config.toml
positions = "rope"
rope_fraction = 1.0
init = "normal"
init_std_o = 0.0
grad_clip = 1.0
warmup_steps = 200
decay_shape = "linear"
final_lr_fraction = 0.05
batch_tokens = 32768
steps = 4261
Each number is 128 + 24 x the weight over its row's rms, rounded and kept within 0 to 255. Layers, rows and columns count from 0. Numbers have three digits each. The size before them is the row's rms in percent of the matrix's.

# gate: layer 6 MLP gate, 512x128, rms 0.27, rows 458-492, columns 0-127
# up: layer 6 MLP up, 512x128, rms 0.267, rows 458-492, columns 0-127
# down: layer 6 MLP down (transposed), 512x128, rms 0.24, rows 458-492, columns 0-127
gate458 117:144109144139104179135127160111113123145106130106117104206143125146122087095126117136132123128117152146143162175095166145131150130147152172152099120090098142135080100116120127142123119129095148113092130112142111075122184132168133147154139105164148146132118084100118123137101122168152138167162144121118078130145126151126086126130126148123145111153134138149106106141159158091134097131156
up458 110:115150121122151118131149118088123102073100153131115126120124166129167114128105139063159133133152104161138161154128131097145160163123145100143098133131095138135164156098109108149173131113142107102161112121180109170119148089174104115097121119164113131126106121149093128146106108144142101141146131109161122099113086152128146132101178164173102127145141123135128151149142153119102129092090
down458 098:151096110116168165113142129187135124159116138108108124084142157135151156099124104132131119139109129100100163112132148135164137149079122136097189143165152155159141098104106139123120112099078127126114136127080155108150121142108102148140149110077137112131143076139162115120117135116123146068137144124137125142149155100130114130073164118124123146130083103166146131127126150135155112086112
gate459 097:138103113103142098137134127124163109120105158081133106143075140121073144111138130135140140133131140111132135135087117138100124131096157128132110112124107169148174096093128133172159075131110110142135137119129149119082107148103121115121118079163157152153120099111110118124178118121126125135101120131127173109122150116079124132100186113148085124123136120112116145131115163120180152148058
up459 109:107128156174154092129115132155123108143168121117176165134148158120138171079096131142087136152143149122136135121126123129136143147150108136143097110100121133122050161186120128107123130111107112104138125161175141131093124161092119138143172137107110115143142164154140109089122146132128089135135083123134072122128148152141158136095130152141133132103146144128121102125137158059134153123146
down459 100:149118095096079176123130148081127138128123121140127105165134146102103087105176095120123151099121077086104129124156103114109082114116121127133105125117091147155133144093072128141167090122136138152093126132177154148125111113135151116099132083151151095134112115126131133148128131158093088138118129120130109162136079103094130145089142105127149162146091121149140131129137115116134093091105
gate460 103:154136122140119153107114132144088135125116143101146135127115196140145126149148152118130150106129090119118122115141116096152141128095135168162102127105129164121133152104141118120116071160082139108079135156152095167126138174145123087106086184158121124122110148135115129149138118135087074135140153158126150092092153125137116158137086138137103155124122115078088142142133164113118140117169
up460 099:150145160146127092150114119106115119125103154145124152126122114155136142109132129108134133121132096099105132143117118135177122161113121149096168112138109105129125154107118114129147110112115084101129131109099113108126116133104148123114123143179185113150188146105082082137163141147134128118107152124140152095089109111105159156127119114109099115087126088096110033112136142129124173144177
down460 106:101136136138126141148155106112137158144115163155150099127133134111119163132185119127127120113113148139135134163102137135139113130136122125108117127157121109098104129124132127133089117152124097145191106145148147132209127119097147152094144139165155171149145119162194149098143116106091098129097144142167130127100090099143132100168114130115091131112127124184095113152107079154116102137144
gate461 111:115110161103112108129141140152114137130136122067176110157106127093092142161187157135157149138123112135127115103160123112119105148157138156115110152108138129134107131143135154200167119112131135101095134172099117149140180119126133119104121127140103125143106139120099150166127089112129136067113143119105176090125145108134093126185122154156143129157135145148162155151093108121137135116111
up461 101:158161136119117142127124093100115121114101128176088144116110131148152113076081119095106120150147166129134079152095094126116140092101097088139148106112091134112125117085119112115120154158106087117164126103165119100119111120140140116147137146108115144100133164123173120099137128161123092148146160142145094141132125156138113144068115103115166100143107166143107108092097163118108117133104
down461 112:067093148121117149167132117120109161105158145117155109148108110126137131133118134130087101143192125068146110156130143148118183124131149137150119118143128113109147124113137107103152146143091164088115122178127135112155146116105094097105095112113070139200124144140139127146095125105131100127112129144125134114165126126164146067113133141156148107144111108140177125110125141150139141137107
gate462 098:088187124118144112148102138093119125129097116101132127140180109108119151146143111127094146139146106157133151111139167117113136096160092105139102158129155107147120117139097146132109123122130145114121166170144138131096143189090135098155119151125121165104167132137127160112136149122104107086100129174143120119116155125137091179131175130132110078103126156123153158147124188112114157145104
up462 114:116132095141112098155148157142110151118124146124078127093131151160083118136121152125121143171115148110160140151099105128106123143152119132157163132161152144099142122061131135141115080115133149090143145143129151104109160098126093154121102113151132140145081164168122108104084134123151120130122108113143155130100109149110100137109097168109186114195127133149121140144116160145124112125178
down462 108:114152114082166107137076151102141139128122131159147133138138102166118116140119115084124113141134076150127130133118139160135148133139123125113104159119119138140109146158113127127133171103125146105136165147131087148183143124116186103066116155109111143134184103152111160089098152150122111123120138121115130139145167137127105135181125147109113124070121168155155113142101167112156159110099
gate463 109:135144123098138087117094106162088135148093131155146137143160143119118101148127092146156146167135121114106154140132175136164093130143118108115132131144107144090158172111169112099098144109140129152103086131189111155141148133109174129151118092092161151129139080148161144141152112126117122121085109147088121116103125149093115125148109093108150156105165150095144128099113142120146160158115
up463 100:142154175150124123184113096080110112123107150144128131108106090103105101156151087132143179111086142126139098132145113159082133132116071110153120136120112128142122089120129119121113112134121120121107136131160125114118168162129108114155098110164174120115120110089124155120144148133081103175116124141090123164145109168101075144107094100137115126150139129085108087144124111131141152116129
down463 101:158119127108123129105150132123089120161117158118115110152125096146125104110115151121157190100136132104133156159093143094121105124118070102132131140143152144100105128198084108152153104139104179159130147107126114142149100146146138157124130164104115165107139160128152161103136158141121131151149103100135096130122129102117130140110129141117155156098131073130202115136133104087149142110115
gate464 107:118142099160135134142116176130061146156140111127135069138170144137130151114140142108124143143134085109183080174129122143137111134134160184146167150133093128117093153114098179156117142128128134107141121080079134113104130140153143110090116134122159141088143087075146108122144135144132103144111161134101103139142096095131091130128116147115115113147125118109114136089118130125115105123143
up464 103:137119119144134120132087137124131127121138138149126139139118131106161153134150145158122117083113154146107118132129113097147126056124166124090156123135138139144120135150122156152142142139087108180116102118131130153163106100149142171117118075121129121151159156127100169147068136115131143169110109119154136122142143120113117174072160132120187200142152105156131139119139119090159107123157
down464 104:108137135138139150128145093137113128144129121147109161119174076085109125130152143130124169100116122091145135147163153120168142095130137142122100123134113117169140123101174149121084156125118125172093129092120124155181139140172169139116148060127161137124159120152136079155086107092136097144090148101158134133098140172109117143105108128100138094123128104136127142098139132139143098146117
gate465 108:115109141157100110110124142137118158146093139135144135152169158138126131133161171103125117157129123121066148113128147162108144153077164108127140127143065147077137136108121148146136120150151128147179143152158122138127117159133123075150110136084138106120123124100140107159153153078127082139080127123121124129154108154160106196143167145112133111135130117132129161102123152102137110125164
up465 097:128133128097141115145105082089145123123160164143116110122110117080090144126098121182137170116103125118164161142121123123159119126154097124125141120108129157180161129116143116121123142115181103128153110045139114168104145141103159152114111116183120149109119135163098138113145109142128125137079124172145131118123108095126150094092121102096131157108120142142099140136152128137104163129090
down465 105:109115097126126122172136115101137141154160154130144153139108143074133104116112169166120140179089106119146123115126129121116137070114132138157110108132143166106139113126142112137150163130125124114145101175113142118141126113085195108130130114107073137151131129118121108133173133138122157105105105117129107131082144153111124103123151172113153103205097136123094158149136130182126117158124
gate466 113:121100125102122079138109160104161113170163152132130147145139125115115095135102142151114127126168154155113172146087156100119138143108101148124147132093117154126109156092110119195121121138173087156131150118144110131137124131149126123137105190091127132146165142139065098117145122129139114132137124148161099099126158139123088140141161159131108119092144124131131168148145145149088112182141
up466 109:116117131110108121121130141111178138119137149150145126085121172157116124143161100155144079157117137177086161126092126135085106107120103100132119120133135137113124126099093126148099149124092128170119099183149110120144113160085141168148132126114123128127161191146139096094135136125136121166133109113142103103175144163125138125074113124117106106110163104125102092145118135146101130128182
down466 108:158111169136105134095130146108177145129134133171113132153104105121106130112099129163122165129119101134152136128144132134119173149140196117152151085124125155124112108103129155137180125104114113127080130123149129105082155099104144092137107103153132125127112149114113158125125141151107138126079093165087125073132113121152189168172127139137144109117076138133105148113132126120137095139148
gate467 100:127120111103146141166114142162129117106126123106118123126105099128142120131125127132084126094105101152102102124170093106101127126145161151115177141118120124127092131104141111094105098121086127111118173103110120113145123113150163158147152193102153168128128106137101153157153138159132125106089172173097057114134107106149114156128111111134134188115127135134106112096110123159127105090097
up467 098:132123108098136172142138122185104174111130139117150114107142150147129152124129151138128155097099159106153142142134129150133100096125141142105143139104132108091104126168132094086128092124117145115121131102117101145070110141098144094156147154127158129090104096152136145187106130162151138122105098128144160129092103126108097169091165121088125119133158073173086124147118128134121138163116
down467 107:106126101097124118123134106137125124155171130125105130124110079141125091153149134136184128145113100120148154167079146138147144153094128106128145147138113121118192167106124134126120100155063141155119113108116098154167122142151093088088140125188114099158115101153124154131136128123123147156121130111083128155101138138156128140160177146118127132112108156112135104110090136100170160129104
gate468 102:095113114146148149143157098129113143129132137110162097152123182126106131150111148125125130150140089160129135155132117136161142143164114121164144128113120137154168164121128157127156102101081121102103093167141053122123121091150090143142121109143142150122122177122113121193098122138179123151110133135133089090097105130121136166086092130140164095125111124139142122123135171133104120152100
up468 106:145109125169153131121143145145102149116116139121092142143122103094096172121112127155106104099097143118191136097142130149118151057147126145091172083135131126108113143122171142127145147134108100143154114123115208125136111097124119073154094162131113135087124098150112140107139146102156154105136114133137093151133115145165118091146141106131143121142154154131126154119123100174140159127135
down468 101:124144127154165114172114114116100103140167131148103121103116096130139138142103122131139126129109148059107158125093141115106129143111127128133128140145091121092134136136139188119145141154139159150142048105097144111101118113136105127117109120113121136126163178168127134109120080144115105081121142128115157130139096147112167124164122169155166114166081139101122143129146107173165155125143
gate469 094:135142130081122130157176144119145150167139147110130105117087095146087184140131146155145094179168128146142102127141136156133139114112134138125096106134127132123112181109113143145145100115110121091104067182152094132128135102118130151099144132124109106110137113112136159123127175121120127092114077129182156096110172128119126181122148111078134115139114118094145123130147148129110116125148
up469 089:124153093178136158123139133133122088121134142138108140108060118110140121087127155122162124094149092126103099130112084131106127140139097113103127120118097107157135146099152142107129142083115097146093138120128144162119142100163098122135139122128117131121104154145093174105102104132182112092113152139162116182089163110125130119119104167120102108140158109088152138082163138119118099163106
down469 096:130123148095141092120117082160167150145097125180148128094119122110088130125106101104066106165097150151087076109158127116135088156142150156111140139121121107109182139131189116111128129102124125097156125121158130168110142122094137149154115116160148114119134121105170138128126137112148131129149166156135134128117137148145137154118142147097169146132127125128125182077170106137133115152134
gate470 111:135104144095117074135162130083091104156143128137107112120165123115143135115152119116091088121143105144142139155114147118128129144091147164137133082174104099154152096123149126132129122190079107127098158171136104132150143110122133153104162152118126107142169133135128110144121124100149086166116186116166120111139131176110123147100135146131138130120172123141128070150158131126108120090116
up470 109:112135132155148141098140127122124131135132139136116137148142149160117133094075109136153122091133134115171105173139119132139124108161163106148115148112113146139138183137154128175063154092117139148121195102148117121129104148131113115110146145109077098140104145114111140143065118114104161142155170158100069154186147161127114130109126125150118104117109156122158140114140128133100133139144
down470 105:114144189115137102149081139114070120110117098121131122117138124136097112130132162094144131152120116132106128140120147156155169189144139116067102112155082126149153115140116106155094150155113140128137117118156128114142085129122077126125130127124137140128147121119194154110098105109133095136125147158140145116117120073140133158102148159139097139142098143128136105138128169157139131058108
gate471 105:121151109120143100156157143150094175110125143100099152182130149144145100127128091078125100120125125161150108170105133109119125120096150093089150131130166147090139170116111133097125107088104111086171096096117133125145131123125155092137158164162076138134122107136138117101167157144131128120099133133128138146132097157109123136153146191139166149117130106111124140131143082107115129091147
up471 110:129083145131082133139120143079102168136094140145127132078128120139172160118134121136125153124095081075113092124104133139100095120140104135140116110123110122123117117137180133137107113165130107187126140111129161132101193136119125124107094130123114140135060112112127134166112132116140140123115177138125149134104098093137163117125153072120139110129176165097152125117144110129118125099121
down471 106:112129158138142153154126128123146193123141101102131143114139111080118157119123135152106146120112154151190138129148130143075166151164119156107120144151164147113134125163174138122164103140110118129126111163116076164115137150146118120122127103121168136148102136154125122148144145111133072135077121099190140108113148155115113134111156133124117085151123131132179129141084115131166146149160
gate472 094:124100127116108091128160114120096127111155086135101127098123154132123151082106137131133144137132145120160126196082113125090148110136128143135088115109142128134131148126145123073168126108166134146122154072106111154114092136106096122109132119143131107127154089154088105144106095155097108113131127114170121175095082112082158106147144112153121131155142086130164142137131125140154156150095
up472 088:085150096123166115114148108120119140111119121112148170099136150147109170131094112116110164172111153105119112186101142133108120122142146119146134139133102142145102132120114106073184128122085147122128185113145078140107128141128125131122127136179107146133162111124144139162101148106109168103084065099147143142096102103130121149167151104115133104120143139136143087142137082114134135144131
down472 096:114119159157093137112143137139167128159151135136172059154098144150160092156158169132126127153101102116110124084142152102132091149129114110113127117124112111115107103107124141119107142136159170118117113149135163101120149116156139097092112149111104135132125147117137107126126162143098124106150129138103118099156146139181122155131109147189147128157068134169142104114107120093149088122179
gate473 085:120102145102104119130106135118121113154124137125126126152144107132095106149138114122115163116129138116105117091137128105109141102142151128133139116132111116114142135125144173141139150107138150120162102128091101125137126110082100131122188110185113113124096128123140144099116075113155125140133075192126143115116207116134124145117113086139180054123080117125120131087176118103125163130112
up473 081:090128092151155100156122124126115162147142105082116126122097129111111138120119137127148159110105124153151143156124143130168114128136104137127113167071112100117120128183105082137134165116133135075100152095113106124109124078180119124162142118081155129129135135162137114113145126114142102107096116098109138196119108119140152117179123168093142139147139152171148172103144125144110123126136
down473 084:151119148127175134113123158130118167183150110149116140162168135107146122114110128135141081115114161156105140070118132116071135132088140139149154146117086130138122107126135169170119123115087196142130125119128102206120115176144120122163153146149159129093130165140116165137113138104156133122146112143137090108130127101126153131155147131170132114118118113129141101097136108112098140120123
gate474 110:120131136119099114128106142120119147149090113152149117098125130168140101110116125100127140136109145150156123091108143151161169127150093165106141123138124130127073164169139149142143114140101136131104158098141127106160105139181114128166153142153165131154127105171128099109158091147144110136152113121075078132135134126136106103134109117135154111156110124184181158107163068092119127124156
up474 113:133122138108104122116117148150120119181112170093158181149104067105153138147120117108128156114118157145134092120111139127163168114124190090132124156162105154146100112088155136146141140136138103122140141118110103123187105099141118125138194159090108162149116172137144092133136120103148123097124111119160145153097123107163132134133146134114166153155120136122117135118141102139154165113105
down474 104:115129140083135170105146107131143112126099105125142145122142142110087167149126117158102153135145098146066094155150125146153115131082110153150153132111117171138112123117170105126062132105136129113094140091166084133116121164117115151082127126145124119117154162163136102169107134103137147150139121139100116139150143173142080159145138127165135079145126076125130140126137143122127121093105
gate475 097:149142097143132109154159100166118125127106130139146154143067131111079179114135159141146090137136114128118153125173151087135159113142112100114119118104061142115145136103134135113108165116128139133109128123135170151113152181113149120144124104147122122140084117096134150133141155109136133123138068112140145140102133086106132104167163163127153115123127110110192159087162119098129138113112
up475 098:140102113119109101123155136104136134085100138113124121125145096098101133153082165157102095152097123141160118140174141118136148154131152127108093101083172154153091138116147108095133108181144122108113110149102110083112141132151116099182106091119147116118151159147110072139096086115154131152145121096148148105160131123158097162126118139156111132125153147148097161122106141106142130098142
down475 096:116140132104124133143121102147110142122127091077064127119106151117128133196129135135165154112129136117124104124132107155140096138097098161120126096146131156113116071140104106156135151168113121113108153126152111118120137141106164147118159125079142082125176100145174086111129104077142135162124113122168139151129117132102109169123149104117113135154093085141145142116129116177097114147136
gate476 098:164128146113125156093137119111135154106146125120121111104151141182131105120146139115092169130126129116103106087113123140129127151173142097153073147093155135144145087122131100136174131167119157080080118150142137154091125101142096130154106151092140126151155142109104131118094136147111082114152094160124100165150121118098126119131112126091111121159186102150124190112121112140125104132137
up476 101:114107204105142145122108134149136126131114169088115103146112104105128151149176112150085133113124143131133113164103091153111139126154142126161110128166143118127085102110069105123136176114103123138155103149138161108181150108095133139167148129135136130163116103118109171120134139160119130126143125143142149090153128122082137134096106137170149175096157121118115153130119103150162167125122
down476 104:128120162131130154134107154106137105110074153132130130126059092092164107126160086131116112118084113117158130158163133135111135126126149151102086100133139140105121100186135147144148145113145129105122139136130165109130159104160155099137128155138152101086107139125102143144113118106115085126128132073145059128100101094135112137150142115140157078131110169150137124124157145163139106117110
gate477 093:126114120131135144145143117099166148076129131131129152097122131107107096113130204132186132137087151148115151109081124134099149162105088151143161143101140123156158112131175126143143141147195142084118128145138137134110108142144114141106092092148163139107124099111133121138121118142099123115114098144169126145167145169112110076169126107143138155085137136131144141096095119115142140107130
up477 095:124117121071138129147131164160087097084145127122130100116154151147117130118102106143097134132120157144197191130177152070129155160099122142122120093111125157091099142121141136116174124145088111164131133139095134117126079143121134108140134136110119164096173124160144120118154141124130156107142127124133120144114116132161146124129089154142143106082185110113125129105105124142113112107100
down477 099:120158115168096107164150092172102133162132203122092149117147164142124085112107142116136099129120100120109131117165158114166158141137158089117099114147151185138136144139121158124104132107156097134143121095101157113129111100116155119116158128120142078138138161134115163121141144124123163104146109132151153130101114128151129113132137119107125135166136093152137176124108098158087078150115
gate478 087:127161146114163146147138105154137161139136143104139153135158146075157178137120109143115056153121122146129148126136131148140154170174151120120074119139105115139158099158115094121122133150155147118091172148129124133138117133159128101136144103164150141137117152122128117139134056158111129165153102044135119156128135128147107130164142142116151151126121110129144119118126163117136124089091
up478 084:100132123161094088106176108133122143121103143132087155132139081133080103139120104096144161122121103123110156141110127118133107096095138112157131078133131133135130162110094182138072084154140138122125105151176143122106095120106124175076088127101137116127141099107080149104083163103143104138111158144124141133140121143108148104127116130109099131117145118131136078127145123128157128137170
down478 091:141112083111114140127103148164100135109184147146119189124102111137154115105113150146111095146131143142125112138124116109120148147125104130178142157071120171141132133103114127160122097148125131158128119189121126153177171118062143156110142060105109154149125122137124141099139134163141128113133124101174108097122111113137124129105113124137126099126098126097180150123118131121157143151101
gate479 095:134115129131157119160124157121121106111142149164150153133150132097102122142114115126095120183111131109115079122097106167081130123175124112098172130097106125121139154115139125104105129150139122107160154132110127152106121132099147115112115104153160126139139078104081124100118110166114112158078127146128073120123143175082145116133129132102134150065083159140166118148108144133150134085107
up479 104:128199161154100118110074101117126086085132159144145090112134126112122093127110124111110152130118116132111135126112115104126122147138135110130156118140152104154146115093124114077099119107159135122066117142108148143118146147156155132116131108101113120140085118135158121074140107142122117171185147171114135162146133111085112075114096090106139168135093128129149149111127105107133114129161
down479 104:101139133118089125147180137106153131141138103119112140145103122125121150101134128106107093102142163133159137135146128101119121100140157159113105147109113131105126176140110128130054150111139174121117124137127123143147138128137132139136172142124149137144116130182184109116120133128116120164151160096085114143171103100106062090119167113108111091101123115097150188137133167109117091116129
gate480 095:128108158096157137115126088089121154131140165161102148125122139123143103097119126122119145156125158146157094122113134144058120128117119147157143142149129114105134158136107133121122086122101123129129116121152134114151114141142125182136169157130133119099116112117090129146087151150144114119110164142137153140118116149084132147104095122131088208128150119127101149083140155153059170175114
up480 095:138119108098124143109110122129123076147102128125148125106063131117110140162143097124093081106120119118125132122139113168125134143124129153128135123067139161181147129162159121160134136131087134079139115088130145162162158091137156168126148153123122142122099132186112166143139151082123094132110131151123096122152147136147102160153133070117097104117155101154114136088135102116110118117121
down480 100:103159160139093139164112140130094145123084151121126108089125142119122160122146099131085144131122119104154123157153120128138138156190139145103129105151118146106087149119106152126112165120134103143117072134094118080156125141151116147128080124123154127181131126157165133101125103135160100143113129125132105103110114095149184093086138131157134107154153143063150090155127121123110127146118
gate481 095:096117126123099161138124093103141111078148162139099115118075096151126139115119147118106139120126106149146127146108153120162138086156150147162123141164175104122108109146108121160139106194125081160102137145123137152135134152119134159082097107095100131086125132122112124107121123128153123132103149144166156155127124135173074119120130097125115148111129137166103147137112112143185188135125
up481 101:138118072099137138117133134111163101129163108106131108109114120152134185102155112144152147126167135157122167136170163119134116158163141137134095166111091096144133157117119119149092139117107123132125143121133107119130131139122147180118152097137148159173137109077136142125113088101167127130136077124099103154158157137102131163123137166115132096135098118091185117177126142106133115103149
down481 091:108127120117149157154120128118114124102131127140114133150136135101101139155143135138158141110107150103152103116145124165127109117123134110112132139147144162075122086122139154146122123168130107105101141187098118151135101071144142118090155155114089108118074144132144091096110096124066133134137161145169154101142092146086166129089131151118106129155112098071136124100114127128140182155128
gate482 093:148181146123100092110131072098139079125120124124086152104162096152163107142115148098151090129134122149174121130176071128105100114145150143129129109140097125116132102114163158121108143167120106109102107154142154143131122131153134161122111094160131158173182117133114111113153138152109102133103144116146124150115107134137138121142132167112079121145182128149159106109101113138135108158145
up482 100:112071104100180153139148094162124138162144180129137083126149123112139126111124162148116115105096129109144138122108142106140122131108095147154118116116144133185133171146103139157096102109155084136130111163121125103128133097094151145140135151073126094115097136165125123149123109104114169093145081127160114114094163170126137131135121148155143105121126145106102078152148146138140101101149
down482 096:097137123162071097115149114179105100101121142194120122123158140138127120137117151097148135142117144149148111108139128106076150115102106136159090116150139143088116100123106114151149125138121118134169106128125063129120163140126084099150102182137117143120076092133106113124137140148166080157086144144108123147153154152131131094117128129090134112108075115125105125133132100117132114123105
gate483 112:105167124107157097127119151141145154138144102199119165131157105117094139108114155133114138125135072120072124118139100101136098118187143141144123145153139125130140091114124134111144141134122137148131160123105139174118199096111106094115113131111163150140124171129099127131105101107080114084126092104150147124168157116097136109096094140127110132132124120166117127104086157112125153127123
up483 108:142136149124111151113101083116136103151146145134159120110083126098098079155137136150136148118114083094128132099133140151152136144141123133167143122180124136106144104128163152139160152075092102107172184115119091142138142082121152133121138110109117121158128147172143116085050117113113173123129136103128141144147123115101115113121079103105148104142086137131150139110116118144142127117098
down483 100:137153101117130157122118110096165162147118112100111110133189119127129134116096109171112107120145144131134162119146156150114126142155072117122154125088109154112114175127128116132123130145119125142167142158107110116136119152159132106118160112163145115119131213128107117141139115086135132186136127090140131200150136145109143128122147123099105149080163151153129097148129116107109171108101
gate484 105:097137136124072109097127165078106132154111115142123147124123151124097113110162104191132118155117105153127124139150128152134103120147162139111153081156158119125117115094153088143118136150101165140110111084156119133119126138131115109118135138114115080147126110116118086164108179171100136160161129152120086129137123126160145127119135145148121153143161094144136166114127120106096094168192
up484 101:156145129102123125122145128131141116130124147095111110125131128095115089161156168135138074125130157107167145131127155120127154125094164106154137177137119137170152151149165137151133122122146113139095137115128101124116112142124156186122099115158138144138137099115130083092147060105122124094157085086141122131136110171149117123153134119137120148128115141124150111150184170181170160142090
down484 101:123084128119135093133151124121148162130088144126117191085185105112128110161133115142155121139092157115136125113134131146151149156117155129078135101093122127141124146148134135088130112168138099142116097123111082115158161126111128118126170149113095160157149151095127079104167135130109128114139178142111123121119132127128108151166087153111125126183132139103101093166137161139165095140125
gate485 114:153100116138147158147107107128119133161141100104132115103146161095111083171080108134133146150134080142139137076087147109138175147122186114122143147162136123158134131102152133152149142136155126139155106101122134133126104150112142142165121147111132135137172115170175059113146100118111150108140118123126137174140137090103103124125091131120104124134061107128141131120115143084149132154131
up485 112:167097151130160133127139099103162142133100102166128091144202118112166097132135140129165150145153160153139131147108121129086131174115131104110134106114125149136113128110124121149095164102126103139115095116117099146140157137109136117130130132114144181181141101167133165145124150174109146128090139164096144125133110129125081128126172158146127139120156170135136135094098143088138080116149
down485 106:162136090167125117072111129145137169140150092145143127138132127158133129138096130103114064115089147090136103145133146105124120120060124116120121122126090131186148128092109171096122138145080136147119127134117098108139144129145123134156101131137110120148145166166132151172142143136140121125133101089137097123111119099157119089137122158160108135108093075131142165129159089148090120127116
gate486 116:119136129105130120146068109139140136140117161100129095110113171096124150124128147082172135097147125151126108156114127126161142093164134173190103106123155111126150128131120142130125114099149112105147146153114116160181166148150134151140100097157107148118122149095091089088112127165131140143097154118161089129147157108137158155154160128151113071147145131101107091135141128128158156111127
up486 112:129121117106138151146110132094167150125152133088186119090157098133134110128164145110109140133129139126128149132144176175133123150108101153156100169141089132147107084122185135145159105140125145096072113185128106147134146121179155138146130104157133136118157114147150130128110135080110136143114123136154113128152175120090139113096113156157136148099127080128147122140109155143102144166118
down486 105:123130135095110112155184118099112136164133106126104155115164111137151136106088151135153117153151145116112099137114122121112090120112102111120139157113111129120142102119121118137121155104113104128124145142119136147152086130132096093115124107155177144105116043181148174178128114130140129109152133169100209113142118149133119107105090127105159102101130128147155105117122135093127155161119
gate487 095:129124140124139188117175123128144118092137127120185117127148101137097136133172129142098113104165122125154109106123125135105153102129138107168125153137118101159101110145181129130147100141123096120077145137148175138122157140115124162117113130074141120144116107122136123152098115137107140155120138146092150157192126153171077116116100100101176114131122128167094110132144127130096110150173
up487 090:135113090145136127060110101118108168120124138111118095132118108144153113100139115147138114122130127163121133083097132136127086169091108146129182158127127128066158171091165155123140115136172116113139119125130073120149126141151156130125158145140122147093147142093116158099153124156125075134136167157129124082135108084093139144133137137137117139141120098096111144107113176123151126098116
down487 100:151182088095115141116129107153134100150115170121120088143129133156142163110120133119116134111152118085159107138128161133142141118130102090169132155087130101178127110122164165112166152158097106123107184108161160095115149155099088120125123138116143115179139113152086119116123136100112117125127119133110119104155152117165118160119106124156174173148123109174116138101114128160120108112123
gate488 107:122135134126117100121125108149094103097097089109158160108087139130086121120183137105145103139149112083135098110102149128131119138164152134136130111114146095143161148149101143130121171125119145116141120074117113145141127135117125096139130113090137097152149113128118085174112119107139157128071102096133154099152114123127121144134135133152132150140147121154128126109109044161093087089080
up488 113:146144127097163135116124128095159157115169133128139142166138156142110162126164121172134140121132120079152142143166136189100115147099092175160110107102097144163113135132164132134128131132137089142076111137147085142136137138126083145114105132087123142137165124121097091147153125054113135137161118145121157127123111184160125095118124117150120127091128127130133114134109171110116145147143
down488 094:149128145157113126117105191148152129123103134126128156113082088129115125110093122105174125101192101133084075104092165107142093159116127133133143128111126153149125151131099122126098144146138101116186142083121143110122102112085183120166132112118135118127121088118136124074143131099153143144130141182121093136151143104113120126116113154108114134114160133138132135093158142115142141090142
gate489 090:145144120152061098157103103100106096123136101103091153132130144147106155163130108155138157125116119133095140126174099119127146110146122117150146111117129168105143144084123136149117133172157146179164143139074137104139121100130133088157080125135118169144161169125113080139135121119118138107137120120147126104125124154147102149108107151110153078150094130164163148091116129145114083110144
up489 086:143063101057121112190140077133153107137188122131111140147159152091142159099144184094107139131163111104175119125138157152146109137159151146127152161149130134140143125162157149146099120128120147115149110115147132113097150115117103113125129097115146148132148125143124090136166119121108111145118157132106120096139128152141126119143101147136109082153155127116104136083125133117174119157128
down489 095:091154087143115128136126102154105061127145130149155139121151170148131123161115103108124111158104119107114103112106102134132162127148100137183097110160135134172130157135165180115134134173140144179140101133095121111149098101139144151165125105144149140158120131146100140152118111096157058096129103127148100142139092135126130118105125174122121117127146121138142177098162150148125110116119
gate490 104:146138108105107147124133132127151128144182137133104124148121124137156125156144125162096106137063087141125160117156112161158160155125114090133127113165096109125136138103130113148178120127119129100140137184118097196135156147093183136113113113144122125165174107139150084104158138130134152094122150108134142134120076137150126153147142110117130127116162119130093092130139165114097167137158
up490 104:085088150133085172119137138149135155143098122128109108169140128134167160139135114114130137089144140134106148159115135156170124125134078141132086135154126124138152155133079137103093168096147111140134122122127165143154136103099139098108105184075143159112101107184105103173132123118125123128111123111126068147141118114114135131150100112105113130136117112091128146135137148089148180152125
down490 100:110154127111094137113142121138128119151137128127134140091136085178180129146139170139158159090119123127114131104105112154135148123100104107117117073162118102146116148095136087138133177139179128114091145121164125132154137161115164114151144129135140149159125175131085115127099096138165123135123084105070123128135123161144103110153168136167111117085114141104125134156130176129155110146110
gate491 090:150140124128138115128096133094139099134128122119124128088109093175124161096149148134105131158102115182112146142105156116089134154111142141149135190136165152112126093118109140136121102172126077051071099150155120089117159151152129115182160130133127138110119110115127155137099138122146153124169092142125141166121129117121134173110131127119111126123122115112106148144151105102116129151083
up491 090:121089172142120097136113103135139135138115123154158114120095116130142151137142085145144120124151124162123116087160123116090121146069147085060110118131155116141112135118109112097127074149112142119126102138160154119079173118112139105116119135160144119118105118119147047171122156116119175159162136122133108138188105118124129112093111151140160143131149155099122127137111145127143118150110
down491 087:111129096139139137080144103104168147131122144065129112139120144086146136132145173106144141132121123122153144124119171118099111114179135161174117162106121130089122100127168085141140126123118139090159146158090138119139112146095164119139164118092144114150150151144136152115164173146090102082130100105132150159124173116140097139153120103163122120104090137111147138166141091116130126141106
gate492 093:156124157105135142109101121127115101102148123075143162134106129111142127144131118106162146155181146156080141099146142153096133143114140091124141143120086136111125103143122117184106079126108109123152141102110147127146115118126107112079156115099118169114114126168127135090117096103099137124124142114168106087099141113136173112114178124164090131108096099133141185142125092149122103124097
up492 103:113097129148102103121082144122109120082104092121138107123131167154098110113148106137191138110146135117105100110135092158146107133075107102106176149106112124090137099142165147117101107133141190152096092170089094124127137118094129102135144141084093137148111127129121123106151114124145090129116154140130117114141125142118149112128160094126141116126122158106193164135122099123110120169141
down492 098:145112112114129131150178107128142110109117139139191126132085086105096104181139128114125117130128135139097138146155102077137066082114134140175087126154098134103090132109083132123113122104103122147127124097096133121117108136117119152119113128132131102129139114102143127123139149141124142148179123076148134153112102170143155127149081131100123137133096103081097152107087148109133106085124